Weights of a small transformer language model.
Size: 10 layers, width 192, 6 heads of 32 (2 for keys and values), MLP 768 SiLU, vocabulary 8192, 18.3M parameters.
Training: a variant of Adam for these matrices, 113M tokens.
Each number is 128 + 32 x the weight over the matrix's rms, rounded and kept within 0 to 255. Layers, rows and columns count from 0. Numbers have three digits each.

# q: layer 4 attention query, 192x192, rms 0.0913, rows 0-95, columns 96-191
# k: layer 4 attention key, 64x192, rms 0.0969, rows 0-31, columns 96-191
# v: layer 4 attention value, 64x192, rms 0.0864, rows 0-2, columns 96-191
# o: layer 4 attention output (transposed), 192x192, rms 0.0844, rows 0-2,32-33,64-65, columns 96-191
q0:101084097160132129067181159127121181104136058091146099160134074134090146149092094157142153135172131075140129098169198120183135124198183175092084120121196121146139161158176172127144167104148123146144077148163150136152090066082133157150092080142157146136108118137108152132131152103071115161
q32:122154069160121100113142162117156091151113154101108129147088101113186097156140091133167127147113043152147106110099139124111122102093110153131127123095100137138129080149206124139139100147155100099120151174116116120121112116204105105134119147089140118154083182142180111121098117120147113169
q64:155153104136104127100141178117121171120126121124148146135132101167129137119145132129133131104121154116155123105138120142169134149134146125125139101111137119126120107110146127101139150121126097141139115141119157138156109101135129131094139133119106126144158115148130132127102136118095106120
k0:099118092122110166141127102110108084116151146172146117155156143139111145136129125130121103170131090119138136171063118154114124090155134097122118145129107104127132119102134134151136107123134135096093202146119107108103132112174112119158176147091103110092098161109107122114095104148152208175
q1:205082144111168138098141085112170112091148095102101206156145100096051093174180099085159107135162101146148134101134104110150150096106171124132156126110150075192123154119150108176156133146158109058077118163133151151147205089131119062129130116100132099175085157109167183104117104108095141095
q33:194134172154133130115111117141205119124126135141117165141139144102137114115161124107072157128122134127140094109134129186152148172102166134089136122159163155130163153141118128145153151106138144087142184165098144119141169148110156117084130124128129164191114138083144131147151103145114161102
q65:172127132115158121133109139112136108165103107131135100127162127116091126121161128129081126139147143143143156146110102148158142066097129112107118126122150151139128144150118150138118130102093106102138148152137151111149116135139136127117157119101140147123124138082147142130133107116140129079
k1:111118119157084134135146130132206115121153130123158119133129118126132112129134079089124113096153123139139106126124130134153143117196167088129164154095148126120152105146166097156110125125143107119129156105153108125135134104108151114132151095083100105159118135134117145141104124093110178177
q2:159100134105175093142122125108141136123078115131114106106137096127122064142118124135122121171104129163164094105098120138116124118088113155163114146155096127116135102156087152138151105167112096099116169164119137150087103109167122138155113138107141114136119174103127120122143115147175119138
q34:130114130145166106097128110101088145150079121111150113132119085124147110134098117136120143168136131117127120099159154133117167123085135154106152110157106136125113110121125156123129124125141136072141148169088151164093132099146139123120123136132121105127146134088146093104163126146103098133
q66:139122111120161109098128131129137121141123124136155137152126077140120140146135119120126117142139138127107125131106163139133158148112142162130114117103105112100150122125150130138144125158147129116131140109125189144124127109125127135131126106119122136163163094132156125141103123142134101158
k2:087174159182160113077052131001055159090011117129074138123121091068114128062183126216103105117072184136209179217081214160193058112104026113146130183153113190060030065064034247064088105140154130058098124109163175073123111101172067110115107189189105118168077081040201075057144168074146103204
q3:164213178062192040131066031012160064141052214150042114006064204175138033115042193232093129172073150188197192163007160190121031088015014217220180224190058165016080044125000151022255060227096168074061187203087163182052132171158069095160112188127074066195072194067219119098218138191255096204
q35:168186181073095099187071106080076120048084149121089113072129138095173112072134073162121068130148134147144115120089189117210118115102132169163186168115106147072152084136059150041190123142128136097038143150115106197104091166085085110169074120129084117186107142112154101065145124202186104166
q67:106148133106115110106113103116125109127123175137107172154143120120132142078147138100131169142175149136114113157111134120153109116082131127154144168136123106107135162109124143083128113142121140134085127114149127143170124149123107131128118132153139131130110142134151146152134106140106166135
k3:114131147146121132126082123044086132091099115107119101102098133094133135125119130193121097138089132120193158132100165132147058107120091125101137159136121137109091096125074201104122129122111121095129154138131146109094125118123063133128114141141113104166083142106165138075130141113140130143
q4:187187197083255088106000000000091033084000191071047135000175134042126028084013230255129018234000149239229183215000233167142019136067000203119252255214037235000000097203000255055255060142152233000043253250052234197073197073158033177149047255250004053246008225042251129000181236206255080255
q36:082092206080187136113000000000097104041000136097092217005230061002091080030105159255134062155056179215167051144000204080140110135089030117148207254247087255019117118208005249078166123025208184054047205226049196114091155056145040178102000175213043129242000156069155111020098201122173108166
q68:181107220055172055122061005055082093074055176174032156031194071079061080067084131255066122160123168185148103175015228135121083135053043171105228217164079192038094122219036204040237079105186175036056172159123167176062130095122079153164037180188081025149065191121193119099186130169183117200
k4:129140128124118131126134134130137120130127139121137131130128118124127151130145138136115135120150132144117121112129126117140150143145131120130138141131132116125134126141141138129128126142118131146137106131138138122140121131128149126128131131125127119148143119117115128119122134118127118133
q5:135140116114137101163103084106119107124106122136090119105162115103131150109107138152132091130109127147136113097118121119125122126116153136116137116126112135120132094159135151104084104138122120127159122189136112154136134120108110121130125132131114123139138152093108121119158126155138093144
q37:154146118122124116167137110146120070126146137150085121139135150110156116120123136114118099141100115151152106121094108149137128113128156144131122125152109145113118100146157092086125111141120096144131148119157145139115126172163095120145145140114157116099114156130146090130159134168171117146
q69:131143135153094120132181161154135113146144137126136104161141133155135155154130110091111091130155138125117172126139119107126136142140127121152097125091116138141147131141143118134106154161112114131150125110141122106170097127097152138138152088076125111122135125153113113164138126132125116125
k5:176059120138061126208255171255255188255255109216160180248165169255104036160030108000175188055243072031000080140255003079000255178040255098190016000091225064241255255074236000220133191117201161227136111031130000165185203202094255141131176000121228193000172136250000131255118058187117191000
q6:151169133130107123118128132112157113123145136093087142101134121163132146125116119116123121117115116107139062172119156168131140114128099132093190166111136149138128137150163143153149080099122157129117094156118136108144139166103155162129128147170098146126131203127148130144151144166115122179
q38:148141142151138090103145148140115066138134134074117094098130150148147125118099093099147108117145115061129133128099139112131114085126149128102218085037104120137080057145178097141096075173071136124110082101178094108123174151117101145142229159144084133099131159154152131117122124147117090155
q70:095166082134079158122128126147120095173152146061127154118153164129190084111103165122146153106125143148134122101096132104111099070121149104192136135116155147156140132116147107143104143152094126188126081133108113159184141172132107143186181140189116137142124131165112144122120098154139108156
k6:093175113147104130123112098104102103091126158097129146124196118106091172149110145159126123161174101096105135174110150081093097099102090179127091147176136165122124172132098130098106121129147122121101116146114132137164116108126112151145149145154125151139064077141132111111163135138140095114
q7:061095080133131141115106104147125146130145146140202105168142116100155145107152126114163121148158135119116150106091137159124124075098133128148089159161181073097158106142116137110127179119092117115116157101120143150124106122140091118129124141108174101152112099141128138108110142147146180073
q39:118128071022117133117101161149097138099151182098102138147128171104140100131164131117164139125159155138123162092116133119129131060147189098133131145117129103135154055141173122131184100103103131106153132125078110131142115128157121179143194125134079105080118172130127158140140168173164125148
q71:154111166149109115140117140136127109173147126091157099113121147125154147125042141126147125108177108112088128136165136156112121083097092115066122131064152174136108057199161169099134121077089131096133139096141156088104166109138088157127140149086116110116076160094115105137108138146093138163
k7:124114135147120144112131106119107109123055191130138160097132155143115139098186147155137156128084086119133120110061173165157111156121147137113169118149109079146134143141131124167113112154133106102099129170126129115122115082121130158117114157133120134100094148151151126162141173113122128116
q8:135117093102171132165148133100141152130161178121107152111069152139086142137106156121114134155122138151146136126104103103144112139063140158165108132111160120120152103120141138096147120148113104084098126110103150156119134219107139127141089134149117101115126115125133119129120081137170159059
q40:150153139123140126060146141104144139136133101097134117124120137153132126132121156146149200100079144051123113146169142144150145147161101126114154092149181131114130165153091132132186131114110134159140093146134173100179099070105121115158107132141132128098099126150119089132110128118148129122
q72:110113117099099098130173168129100162069136195142123101123102085126147137088174152102101181086131118117127140158144132145124158154123188150164121150182173066149127124070088125168131145117145165158101200124141112172109103173141149108139122074152113135103151109109138136121124107078139150049
k8:121078101144158119120143154126160106119142119140122143147128174120108117117129129112166160126152125078125130141140066143125116110116150156119079091135129136115103135137162108154128155111110114120155114138151090139141155120086089119133187114115109157064135104160152112107111135135112143112
q9:079075103117157132064151138137155098125135169105147135150097134103133118148139127144116147106167122132151142084140148112120152122158154139174083113180149135141101125128103134090101156114124105127128128189152120131132101106149076077168125104105142145149093069133121175101102116053124054093
q41:188157104098116095090150068112146107178143147094135138135141118119118078181088146131080124116112077143158175067087112158116139147113143163138116117134154163156102155135158123179132121127179045154102146143140155149117104104109125098146171088120104127091097093179126131133128136053140110111
q73:128130112145134144148134129103176120113144073173119169165095082143124145143137104134124140120158096088121130157133153093113100124112147182120141129156133100148119150103116112138093058185171103119121137126168121087124105134092152126075109103165193100143171115154172150095161148112133113181
k9:103145134140113119171123169101135185161114120090135108126093126131131091140055132164107118125137161119114102145136132135126119130104111097117134164118120156143105117112133146137152107100119109124159163133124167140098118139155124151161095115141095137127146112094086138142076083125113112100
q10:140111186152092138123134130119137139115126105149149145114128125111122086141144113115104123065148192083138115117129178132165136117164179110134166124114120145148124112106125143073136136133130142132117112131132131155113138132098109115126119092112143104179105143127146144112138148109105104146
q42:140107117121145113104105102103101103091143157149104136144114114122093103092151143107115128085137078140137136092075123178138149144123140180129174108124091156151096090095126149141091122146118107111109129150155141110125153153145114136167169132130138136112155168140145139079163152122150122120
q74:167123105080125190089134125106149160150183134191117164130112091124102113084158148130123112095163123116083153090130158097120128140086121204157169145130101161115133114108146134076128110146141114103129091119120116116175154191107107142101126119116144131123130112200169182102144159197153091192
k10:113143179133082109149142123096166101178146137094118141137103116143169141146105147105131120125144127126144118129136098160088119122153143093150119116144152157109139148109145128118171129115083165125135172122093150115137120140170105124154116147149119143169099174138171143143103104118124107131
q11:108098110114108120118083113136145100131117123124163146143142149108087145105141168130149115151117127143099146123113139141151087085142135084108120104160144118114125157125135148145086144148113140105128129114132094114153101162145104138145098152141089098140133132145090136120143109159146155098
q43:167156119101101126066102090149176102133151082097150103106173194106076125137144100143141124081132154113155167115102145150116092109181144125115120085152183123107140153139111111115145120134117139149123118100151159147143112128059156105133124156123115094112068176189105184139133108164138131142
q75:108172156110131113155160144129144119093133164108118135107181108106127109090114135116087125132142082147098147130102150155084108129153108098163114169140126152120136123062107122087056167153113142122127119123147088073163131161121093163147146114146084165109134130111124127116101140165141146150
k11:088127115158128118102139123097164086083091156149109145123125169156117126132128146141134111147112114091106099102120074137160125124139104114127099139130134150131109093127140109128113112114118114130132124171133114119133165126078098120152136125100136136078110130146099153152123131138123114080
q12:145111119152182136075123159150083131122107071107131096128187143149131138121143162122134093120133082115085084149175096090155157098141096126081124175137104152118127141130146118136087123117084126095144111077129162115147118157152124149170133185141093117092139111127097096151140115120120175104
q44:164184170165133104140142118112125154108087118102155122094160187133119204156137116139089122139111195160161126168181124121120113126163087062095121162103152129122088130135129122081141125061098174144122117142129144145160138134098152135131108125106104132135106083105116099128124106154089119139
q76:090130122224130074153135137138089143119082116076164084134125217129146135172125138123070158149087111144181119131146098149113101140199114042108103131108143133141143133159084125128085146128071125161138106124149163121121105094140137085141151137110116151118145136081104094142121129067100166100
k12:145135083116171120148152156099097106118105153139101131124121122117121103100142093129087146127140138161099120086107148101154148124147123104152127165135111101140100144159125126125079141166120077152092090118162098138146105119099122100114159106119171117121156135093153118119177119128112120147
q13:148100174143113136110160120123097124092117077150098141114113106149081148113063098129096142132119154094110152136144127084146094184136167178075156087103137143085145165135141136179129130110164182105140122125115179110173140129130145143063129120097179166145128138115123145141128127104122133111
q45:129174160139164101066116142114164107130072134157085162109140101190165138105102139148140141201136140160126107179116148081093173148082148196146150119140120136116132147138163141127170155199115208154186155139087164100175141110137139172118187082106085172187152149084087094131113139130128149103
q77:176149140096100115122136163156102169119132118173126137138151110124165131095141125121130159140136133128130111131110128112167156139122152170136136151161193118150158147110105118191135134118163153117086121152125136158130086107152125131118121069113131116131133084120152144113149151082146144086
k13:146142133114111107131153076170157085132118094079087129102105165089139109129118134121136114089108130140181150112163124150109119124120168132165132111111148131121156120146126097152143117130149162140150163112138130142124142101098124132091152133129102110138116165153111127126135111129154156170
q14:112097062133115177109152186121102122115147146130156086134087081142133125173188120127113168130126127152135156112133133105103127154104124163193101153141142137166154108110135148099124145138157104084109142115147133135099147133115141084128133117130138148126104118155134123173118075081143124123
q46:143164120104153111126129076122157123131082150145125114102162115195197085138117132160107189171112152135122122121144126156104165186117130147171128111155174135089107126120069134147152158136142140167132135120079151094170163091080134111126154120123162121091156163143145080174095142167149114144
q78:107114089132128131122110168160118118106109146138134108136133095111148117113194108126108118085083103121163129159152123172150160146150158150171100150157149073141134126077111147201104138087121140122153185154086127143096131132146131108100106102135128157126121104122157116192067073059128162054
k14:118096128130201129139137101154125128120119176140142139084111127146121121101134122107099167127135146112098129162115072170094143129116120151108140121085078094096070143112140152110166103125144145130192121161120086167109130140119080136148170133107102132061145123102128144117136148131119144143
q15:106128081112141129119111096128134144123132110091110124137126146117080173097144126123140100097133181156149120132122160165140142116161172161155123126157188142126161123113179177105169150125148135158118157095124175147143079063097141150120116122132153089145134095096153118146160135122109113158
q47:095110116112151110131119159126124112104176147098135121084126153096100127121104168120148097100097150134173124141122144112125118103192099034134138170073142157115146051145149153105130140125132147131120129087147131108169110118123107157113156154141063112106131171110132106136090126111134118182
q79:169105135118198130113103128122139093110132090099111104111102147138113094132084164167181117124119160137124209132131167100103063071150134121124103108114152141107123100131153159076147144145134143142133178091138129144135143119093136130114157153172175124106089183095132140104102124112107133129
k15:105169097095137138147151121133120156089077169131166134155146153141152109116158147129085128162112113166128090145067109123130150126138098071115119174139135152094102097143188113133093147120145105097102117129143102158148084120140092172175151117132105154111134116120080088188095123147137138162
q16:090130122143108111165110138109153167150139063127132122107194111125130101092145107121142143109131088113084083142129109143146134090157115067126080131146135153101184144123108142134099183162116127124141145141092105125127117136164089141143095129143128090130169156119096106098153129143122140146
q48:128097129108167143095128148133098136116173088116108090135120163061117144121159158103129124105135129115096152128130106122129122114164123147129148112121059133095142093132121120098137160127116127079128161140130150182122112126176096142150116123139113127153121115113094147123124151149131172164
q80:154125184131105148138157102095134114119158121160104110100132132137108154156079122107093131139166083172120192171137106106124137121136068143100135099126082107125153086157124127100099137144111123092134158118162135118103142094121139094123139141098132127119117145134098106128154129161140104186
k16:117142190123122122119121099100129135155105120116075129140126151142126078103144157143150107114100115122133129091133132131142123117151146118137141113170144123106129103118120122148146145095123116109137136084130136120143124082157121136150129114117138142128136168105117114165122116112110138108
q17:115126168147114130166136157118117134151124162131158104145125069116179118187136071122126164124103083113108131154123128091121132174170100065136116156096134128142126119155107128155097151082164175129133148106121133135124140164121112111145117136115144188108119113140147142118104139189086157159
q49:093097137064112151125137146130070107130128169127113098143159093133190122101131132149124194165162105158067106133112124127110147161083142128149137132094121106102100100119157086164132130128101154140150132139123163102130175141140111172143140106087135170122130131089125147152056131140089131138
q81:154129133089026172133133109144099163120136139141108135123148159127146125086124095138149187131145117108152087144137076152164175136113115147163154108141167133148146107154102117178162131071124169090127116136129144148097174089128134106153143096052044135142124114168087131133124106090151135170
k17:150095168163147129112139102155068110166107137127112110101140086088142155125097145105134125126136146148120153146147148145121103133108145136123158113104068116135097160143061139140164094156114146145158147150133147103126138120137142160107114150104139147124077146109133124130150134111092109115
q18:139104137119159103158114097139155142125117139161134134119137152150111115117113089128108096118147140137155109139103155151152145150180132134138142131099123108108164085136116128113191152109150137129122172139083172127129118112076148165127079128106107125119160118101155089137114162126135133126
q50:053077120127119161135126160118125118098166159190166127123079106094093141112104130105105131086161067129152089148126133097124125136135133112168076164155104176147192120127110145112115169102156130115167149133138098101102109107150151123100059117116127133148121084090090142111132125087149160106
q82:181096129077194116124113113102147133078149139171120119127072113135108142134130097158154115144159147127120159126107152086154130157110120210093107127104107105083113098154116105081205090149199111119067150129148132187078136116101145113101093166106169090161115110156157117094165162150140156123
k18:102137147099109100087107119149105133108178096101153131174135157170140123136149146122132115158122102121155127143130092105097124122137147062121098099103188114119146134113180133162146152103108134154145125096125128138172124139128142117179114135093130124144174145127095111135102103141137128128
q19:112086165105114159139104121112098127108113098114130122142150118106168100122142125133168121125130123089114139112121160074115115088103165090114121132097119155157126095155114121117118116125117136113116091114146093117131137149135113154099143113121093137124112126119122129095125109109090143113
q51:163160149075131114136153108146102106112124156128069060101093141122170121102098139106121112166108130145126191122095146105136119127093166157140162146099103098126097088096140097092144088160133160085132150124144119206091153169119135126147190113093131082137151129115140148093185159174154152142
q83:131171145148052137177170125166113108175168177156145091148105181137165176164135111068152106120163115120107165105129115084138170137132153137170140119065141108146151144145161092121092153179133086147126101099184103108146103128116161087130190095093117084109120111155108117138172114144140125131
k19:135141172133139112116151134117145094095164109149073102125099135128126102107066116166113094093128148123130152132131149133077062128101118122147113106137137151111154131133094118133122102124170167083126163112122099137097152124136140100124117122149160142148083191102137124137112126113128128133
q20:142138102094129131098093135130145118148083065100153143171138123136130121180117124158169137126144165128173101079124160159129141118115127156142128119131126131132109129129135118128169113134122118130096108161124148159119070091113144151119139097106097149138129106117126137159121121097125089096
q52:178152119085127125144163137174115103094125125191128127152143141139113151136144080097168087102159170133136174087094120141143136115110182165121132132150137104143136084060152106118138108117101170123139112117108116121153140174121139170102175110125145110129176139200102104096113136167128124094
q84:126140130143117139129132090140141105182101122105137150146129091135172135134099126132160080129133166131096113106094151099175117106106145076143114157088100137090132141130182116121114122178066119151113090129098151114171161118121116156109144126156125129167121121127150106161105097179119091183
k20:107165160118113143140139167132087162094113119135160132151125113138092144135129110141101131117150080099139157133114128124098098135141082102089135166122170098156115095125099115102100103119169137108111123156111118132097134119123110147178096159161150128123130112143134140128103119149126129122
q21:148108120164115104081134165134099151128103062124126116143138100160163142161118123106143100118134111079143111139145116150184155115135123147041172151124121088106123157124159119168106133118108149130131126103148180093123128115113119113152159165127135109149119129143141134141117163140096110164
q53:166109157122098152126105172106108131145070132152114162124164177159089169122131105126126110122160175155155117156143136150148124061106111127101143132126166143100109078108120130155116076100060174122130125135138121085145165103169148173123211129135090141116135122106137133102110140159124073139
q85:122124115149155161107114132141083144165117084074134136127158188135127099125094146154119135144082150142138094089139119130138095085150110114094109137125164169141110096141118122119132100097073114140136089137143143135130141116156087141124187165163119139113123146086114106116102145126113144130
k21:125161098109135134140148094131104093126100171088155188091097137118132186129163128116114149115147114137098094155087183109166103137136149125144154165156145102136100127147122117117102117210110110136096090146133146130143125124106145147102139153155166125152122104138148166100157138111155133151
q22:139100098137132123171134116134129111161120160118106113114118105092152115169143113112136118108126106168128169114110096132181121122052155115177081120121148142163104114122100106090123115152132083108088099119180081181102131166132116098156139129138113113125081092128130158099106088118094106150
q54:170113103060171142124138153114066125152141122157112116137147143087098142122126150126176158121119133144077159117112080173151172105121151147149185103143105124151085078107114140124161096151097121120111128151176131149128103132133113172126162105137119107108130075123076102108177162150118131171
q86:134119168117121141120100060097135117144155130148118139133101078100099137113112137109191103126179140112087148145148126149167145138094116172149178125130071100133126110151132168099168136124108168098123166106164105112096118172119130122096139150092127138148108143090118120111179122134125102180
k22:172104172108115157121125133100137138124091111159164127116127160086139154071091151113154114085157147145134124130111121168162119146139170086131087094115126118151135100113129134123151080148122151087125095151151148131133127133171114127145154121160088141133092143133149099122143145122097115105
q23:141106149158120127116098158146102141142128072129124106132164086115154071123154157111096147142145146161162124120146103098144124105142116060139110158105086167169119109157138149093164085133138142111101114115174115123097117128142160135093125085171082137109113127106152129121111138124077142179
q55:158089099141131158179144142165087208036108113206094103114137083104120166095120095120094123140103153167097131106126106170105122177112123095130113161187127057120115135057083102097160117119154158099130154139103120160094138170142151128065108169092153090129198145107113122113124131183126186129
q87:099095110135131108131132085124120125120088127126151133133136111115115171160153156109122092128108169152139098121123132162151168198164104106159125131115057103051120172136156159102107124145074099135140095118127134129120140112129152093129129150110109143135113145092124119170127088128098109171
k23:125102160143128110146131149152103135091169152172104114134126099110119099069094100129113134120128111137106149079140128169132116150106086128100080150109126095136115114107132154104182098159141118110140117122129122105102152171141114117124114110124129101137128156123126110120098159136114132133
q24:147162106083118112091096179133137123117112101167108174118146111125109113116160137134127162160108139160136111134141085178189111074113099068143114126143113173139090149124129135161100091152136140162122132192128110054161131106146125175140119105166106134112129138166091084124133182131120108194
q56:167139092110108151088122137127133130089113096136140102105147150125081133120125142131140127114103147133116155150138149144138113089160103142107092122196143113080125115091080122099151126145118113150159177098129107140166103152107122179111084137182154087098133148185152100101120135175146100141
q88:046123143161060111156147104125099083117093099108145167124183098141111137093121119084152094145143072115094051170131151146153158139133122073152093118186071115124123163095120155145049111142084104164146151152174069069151164113163121159110115125144104193093091096106077042130115146137110088153
k24:121118128121143111128139127150169140150093179135121136158129158131082093121124150113188157126128107122127126136161143191129125114121090139088158166123099158122082087116104161105127144096108143075160113103176124101109171147145110147129131080128133135087160164106139118087115137150132079138
q25:133167115082139135147097094130194145155148136069146134140120124124067155213109153147162087143143107141159166129098142147121115151077136071165142073095166121122089177128126142176154150162174158124106130113123094182093148154101144131152141087130076118125109124123136146144115116122135123113
q57:143090128076188129150161148145134121125169100146128135108135127123061107138110122138158131099149138086074136110113096124132167139139109104149197075132138159125128116126108119153119122126121135110129105134139091118164107147082139174104135095172129147134137171158109133132112183117085141088
q89:170130139010164174138114138107179167133176170125062141122091117102085096128124124123169136084147126121098211129104124110092103096090119140143155125140119112107120118092159131092122131175157141092137121136121072169111127182136118136123146101172163084152144190136163158154144105161187131130
k25:086090194150112185144151156118137121084163097156180128162145100146125151139107139150110119130156106046132145133163105131091095141141100101100096130126191112160133112122112117132147122064141138088163131133124108143122164106128126114160135192127126154131120149147139161145067139134081141100
q26:114167104096128124109127073142101085114082168113132187148133130142174160112133082134163111179118147128111089170147119132149150161140129176147111100137149112108086150120140137139143104127112138138091159170154141107212130129090135171094108151127137174162133126143116085119117146152115101086
q58:124178116135085072087123109145173061163115132078132163107129141177121125133168108135181128129131128118207104146113154058085112082117123140159064139174183158094149144180154138093171101155139118176095122063170156107231134148116162180098103165137108105116045143216146096159168094198161094094
q90:119150097154106128128131117164115070132106135090110174143151099125190081101130143122159126138126137087113085146103159105115131138080219126154077201120158143122143164088111139147111094125161146151129175149095116127184157168162103210118121117164101128143095089143130091113125139165135139095
k26:136123102144139110064142129115155105128106159091145113162159184137081078143161135127142153119165105123124117161115077150099137111096060159147149161146129168108132165132118118136124119088137115136134139114186147118105161142126110092160108155100126137101104115151115064132161101155150111140
q27:137118131129086133098108148125130137132102077108116100174110125172159099171129136133099103138140161118163120091107163100118121109099149144127152128084124128120161125163138125119196113161141111132088125136098169168137112183059157135119119107146112123154126125114151143136147077125119120082
q59:157194111110113085088145127145149088098106078130089069152107132139182144166102075113141096130116150135157171090105169109136106121111188173140094140146136110113120123102125125088202138132108151108130169123128139160112136146119144111124155138098129102174149113167152140116168112157155152111
q91:102179101174041073131141145193139103182111159126138106185076119169215165170152117099129103112144140107117084108135150151153161149140201122148097139070172088131148124138156132182124144163125078186107143148147143128171095092107131110138172110117106094116106071143178139168134067118131100106
k27:110122110144128116047152140160170117070150099138088141161144123104077087093104112162145142099149099072125139136086132111081078102107123139150124075123130135108119139142108102142109133143167144094133136132139078147100132117098078133138116149131152124119128134136133156102113150147159132162
q28:092165164136101141134108142146083066112111142107108111137136151103153127083151147121151131101102121141081102144128136136072123096149106081101129168159116132147140096112116122154054125083070124134115123149128053085166098124184096157133153143148103141123167187117067105131133100103121133134
q60:110138142167088123133137068193145162134174111097138137103174136115133088117139120108108087110120131081119135107106141099123096121125156144111111135108108090143135158117150079097092111164144131162104129089122131164133122189118116105126100173127127100150090142186100150137162110162119136146
q92:068154146150122161128148088132142054156119122098115131131180130136132134150079107131131080147126128160143134125090107108133118092149112099152111143122109145107144179154128124133088154185090106132147078137117137126177108123130120126134121142155129144149119124142086102122127092174129097189
k28:136162132109133110105110154068086167139108139164132117115144115136132122110116144159097112146115142143119131084121119104140149137136090110100133158140061121118149107120079121117109128114162132157086156165082158117116110102150130102144130102142136112096132132095111146095133149122120128087
q29:103123137167091118094119174122085143132130118098093122153113095164141127159186112113092105131132125086154159122158148123165124101124153140120163116119146150139153136157141167102145145159115124179131116149179175092129130134090114119124090147164188137143085120113159097123158105063112097134
q61:082144110096107075129138095132114126122118150107085156088094114158144095132110142123130145137102130137154092116145115151111150105118120081129091110102161167067155056142126147112160120162104159142134124122093128145181146188122107151128112163209074127135147185120154103134140137144153100137
q93:130151162123083094161103178157089083127118134137103096131125156180158129134128123117116142143152092125141139173159124116134125111159143126130106103071152100145150111151121153150100122069102135178141141152146157174142167071127124138107119109142170123126044173115161108121126127104100125109
k29:133164092077139117104187114137115196131129172117140148126131132094124083101147130137132174146104146153122096159079109203157104126100132128119130143107120140081119136144112114128127134127128146119171191144134075156122124125156075144152156141121090158134142138131110109107143133140195120165
q30:163120084133171141072120135141147149128116101132105162143086107146095141164147137149125110132140094147136096142142087101129171157106093152086157139125113100086125185128141106147127109130111109136146124130123210133136132148143155128138124166125114149101129099139105127178137102122108115080
q62:165174143179112113083113124122169154144088081091156164148172145152066187170160126160091126109149153166162083149135114111112137075127105111095136140140180151129124166142138115125126115101127150159123112117101165079162100115107175138122128105128077164139097043158082109149086083118079111108
q94:121134124153133104102108118141125163126082092054134143153160118137155123146123117153100171137105109129174068130114110122112106102168130100083117121163182106159159152161121115162118138119117147149108104153102162152126128090141129148142136095176106135104153109099130134118090120096109116088
k30:155127095113141135116133156156102127148114135095142133123122113111107134133176115135081136139164111148116119107102168097208147126103130165126144124135104120161093122153126123128127125157112093142119089149154138121102109141095112133118160146108140115082160074149141131108145117122127114138
q31:093100096148150098150121100134145116137155131119145184146073155108074180106098139155130128102147175155110132127093116147112108137127130121131103123152147108054125131157136131100158119148099118112141119128120133152124120135133127142120107107116142086130138124130126156123129126133148161114
q63:140115111152131140110089129128170111142176110113158154155085107080095127153132136132134122088113136102132136125074152114117113142139113152105118161202097126141155216179121133091184158123188077158139154123115143120136026086117126117140040116121184119139061096153123149150183099152170160109
q95:118138129139123097112179123147189139113145130148113142144112068131105168132145101113128084097165114152108088176092150120119136153120137173113106139179116113106146147101124087119136130190189110131113138121090101131159096175133137118139100136121110101127128074175117109144156121168157136118
k31:089080125116128110107109146118211116148174065129114138141123155145113029162115143127142136134114123088127143091158124143132138112100114104123127111101164132132153140118157102156128149070132113102158164106121129091123153113116129127098109121128156109104114148150108109150092144126129130133
v0:167111191107088117128130151134180112092113174202113125080223062131116157112145127138126102157153206121118087170142132197183129105157107100061108153097113143110092109151134150099123102151141194127128116166143110070183150099128150179112083094108145128153042157149125086155139138143130117143
o0:136147075141104071128100156102123168006060141186130122119200105117196157170193162118110151087076092212183133147128116125129208164128058153167132194208096169169148104116103190099058198155124206139166141153126184057047115116170161123115120111076146180171130197117085062198111181113158097110
o32:149123128140101131180080105075122158139165197158087169085137164102161078087061107105160176135153167181152189151114109174098086127136138120163116121090132171102106105111092176110212171101108178055157104052126153159068130139175134088141208089071151106142129231129145070149188118091174132126
o64:136071133137137160130129102118137129136136143189151169108163115113133101086133148140143137060086132127154136174137136149133102087127121119120171150147132148119126118119134144138123173113126133083101137096163105102148142173137172097110150098137191146108110146072140167145144109103140146096
v1:105141117001097142111133136124090114171123131090117123089096099126188095123156136107117173130179146137112129057111085146121170083160141128170127129157095130112127093133081119170123148128109101154186137151133096112090113118144103095186145075180136103100161101084147105108084129097128148092
o1:131152176092141106125105142123173115229193083100097088142118101094122137082154148010122111141183200105111154128043097110134091112120121095144127119110061134123089103073111082161089136179097157135113144129159095134106093163157074110229109080094083073093087115096130173129148113134110118065
o33:145111141085084137096132082176092098104136049174120155153127129099150134129115130015146158172123171130132114085066089160148154117150104106209182085161144158116138092064129101174142128152052208130133167181166096119078166157161131076176111089061147181130104147118117139116104139132137106131
o65:134122141073091139182130150125129091111147086160126129121127125102090123113119121034053165138161128135102105093133098132136113122106075118168153121136098141127137125127097121118114093148136144177166108156154087104092128215119134110214119104120167118129091134102075134144115099118174127103
v2:137108156132116154137123114149136178153153077130111112157111141125081095116073097105089054148107000150178145160100165081131089126128148174160122110130093147067130089086146112102148142151125148113174181093131129187044089153220111165111159152089079141142170180126096154126219092193109175173
o2:169096143128193152103128080102138085170163132099124158134104160153049103122100097186124157145093119126142102100148100112054129134199176126091035115107168117134120136169159074136180086101190151137117032114140122124124145179138091181149094104158177142083203128192152149107149130200136148151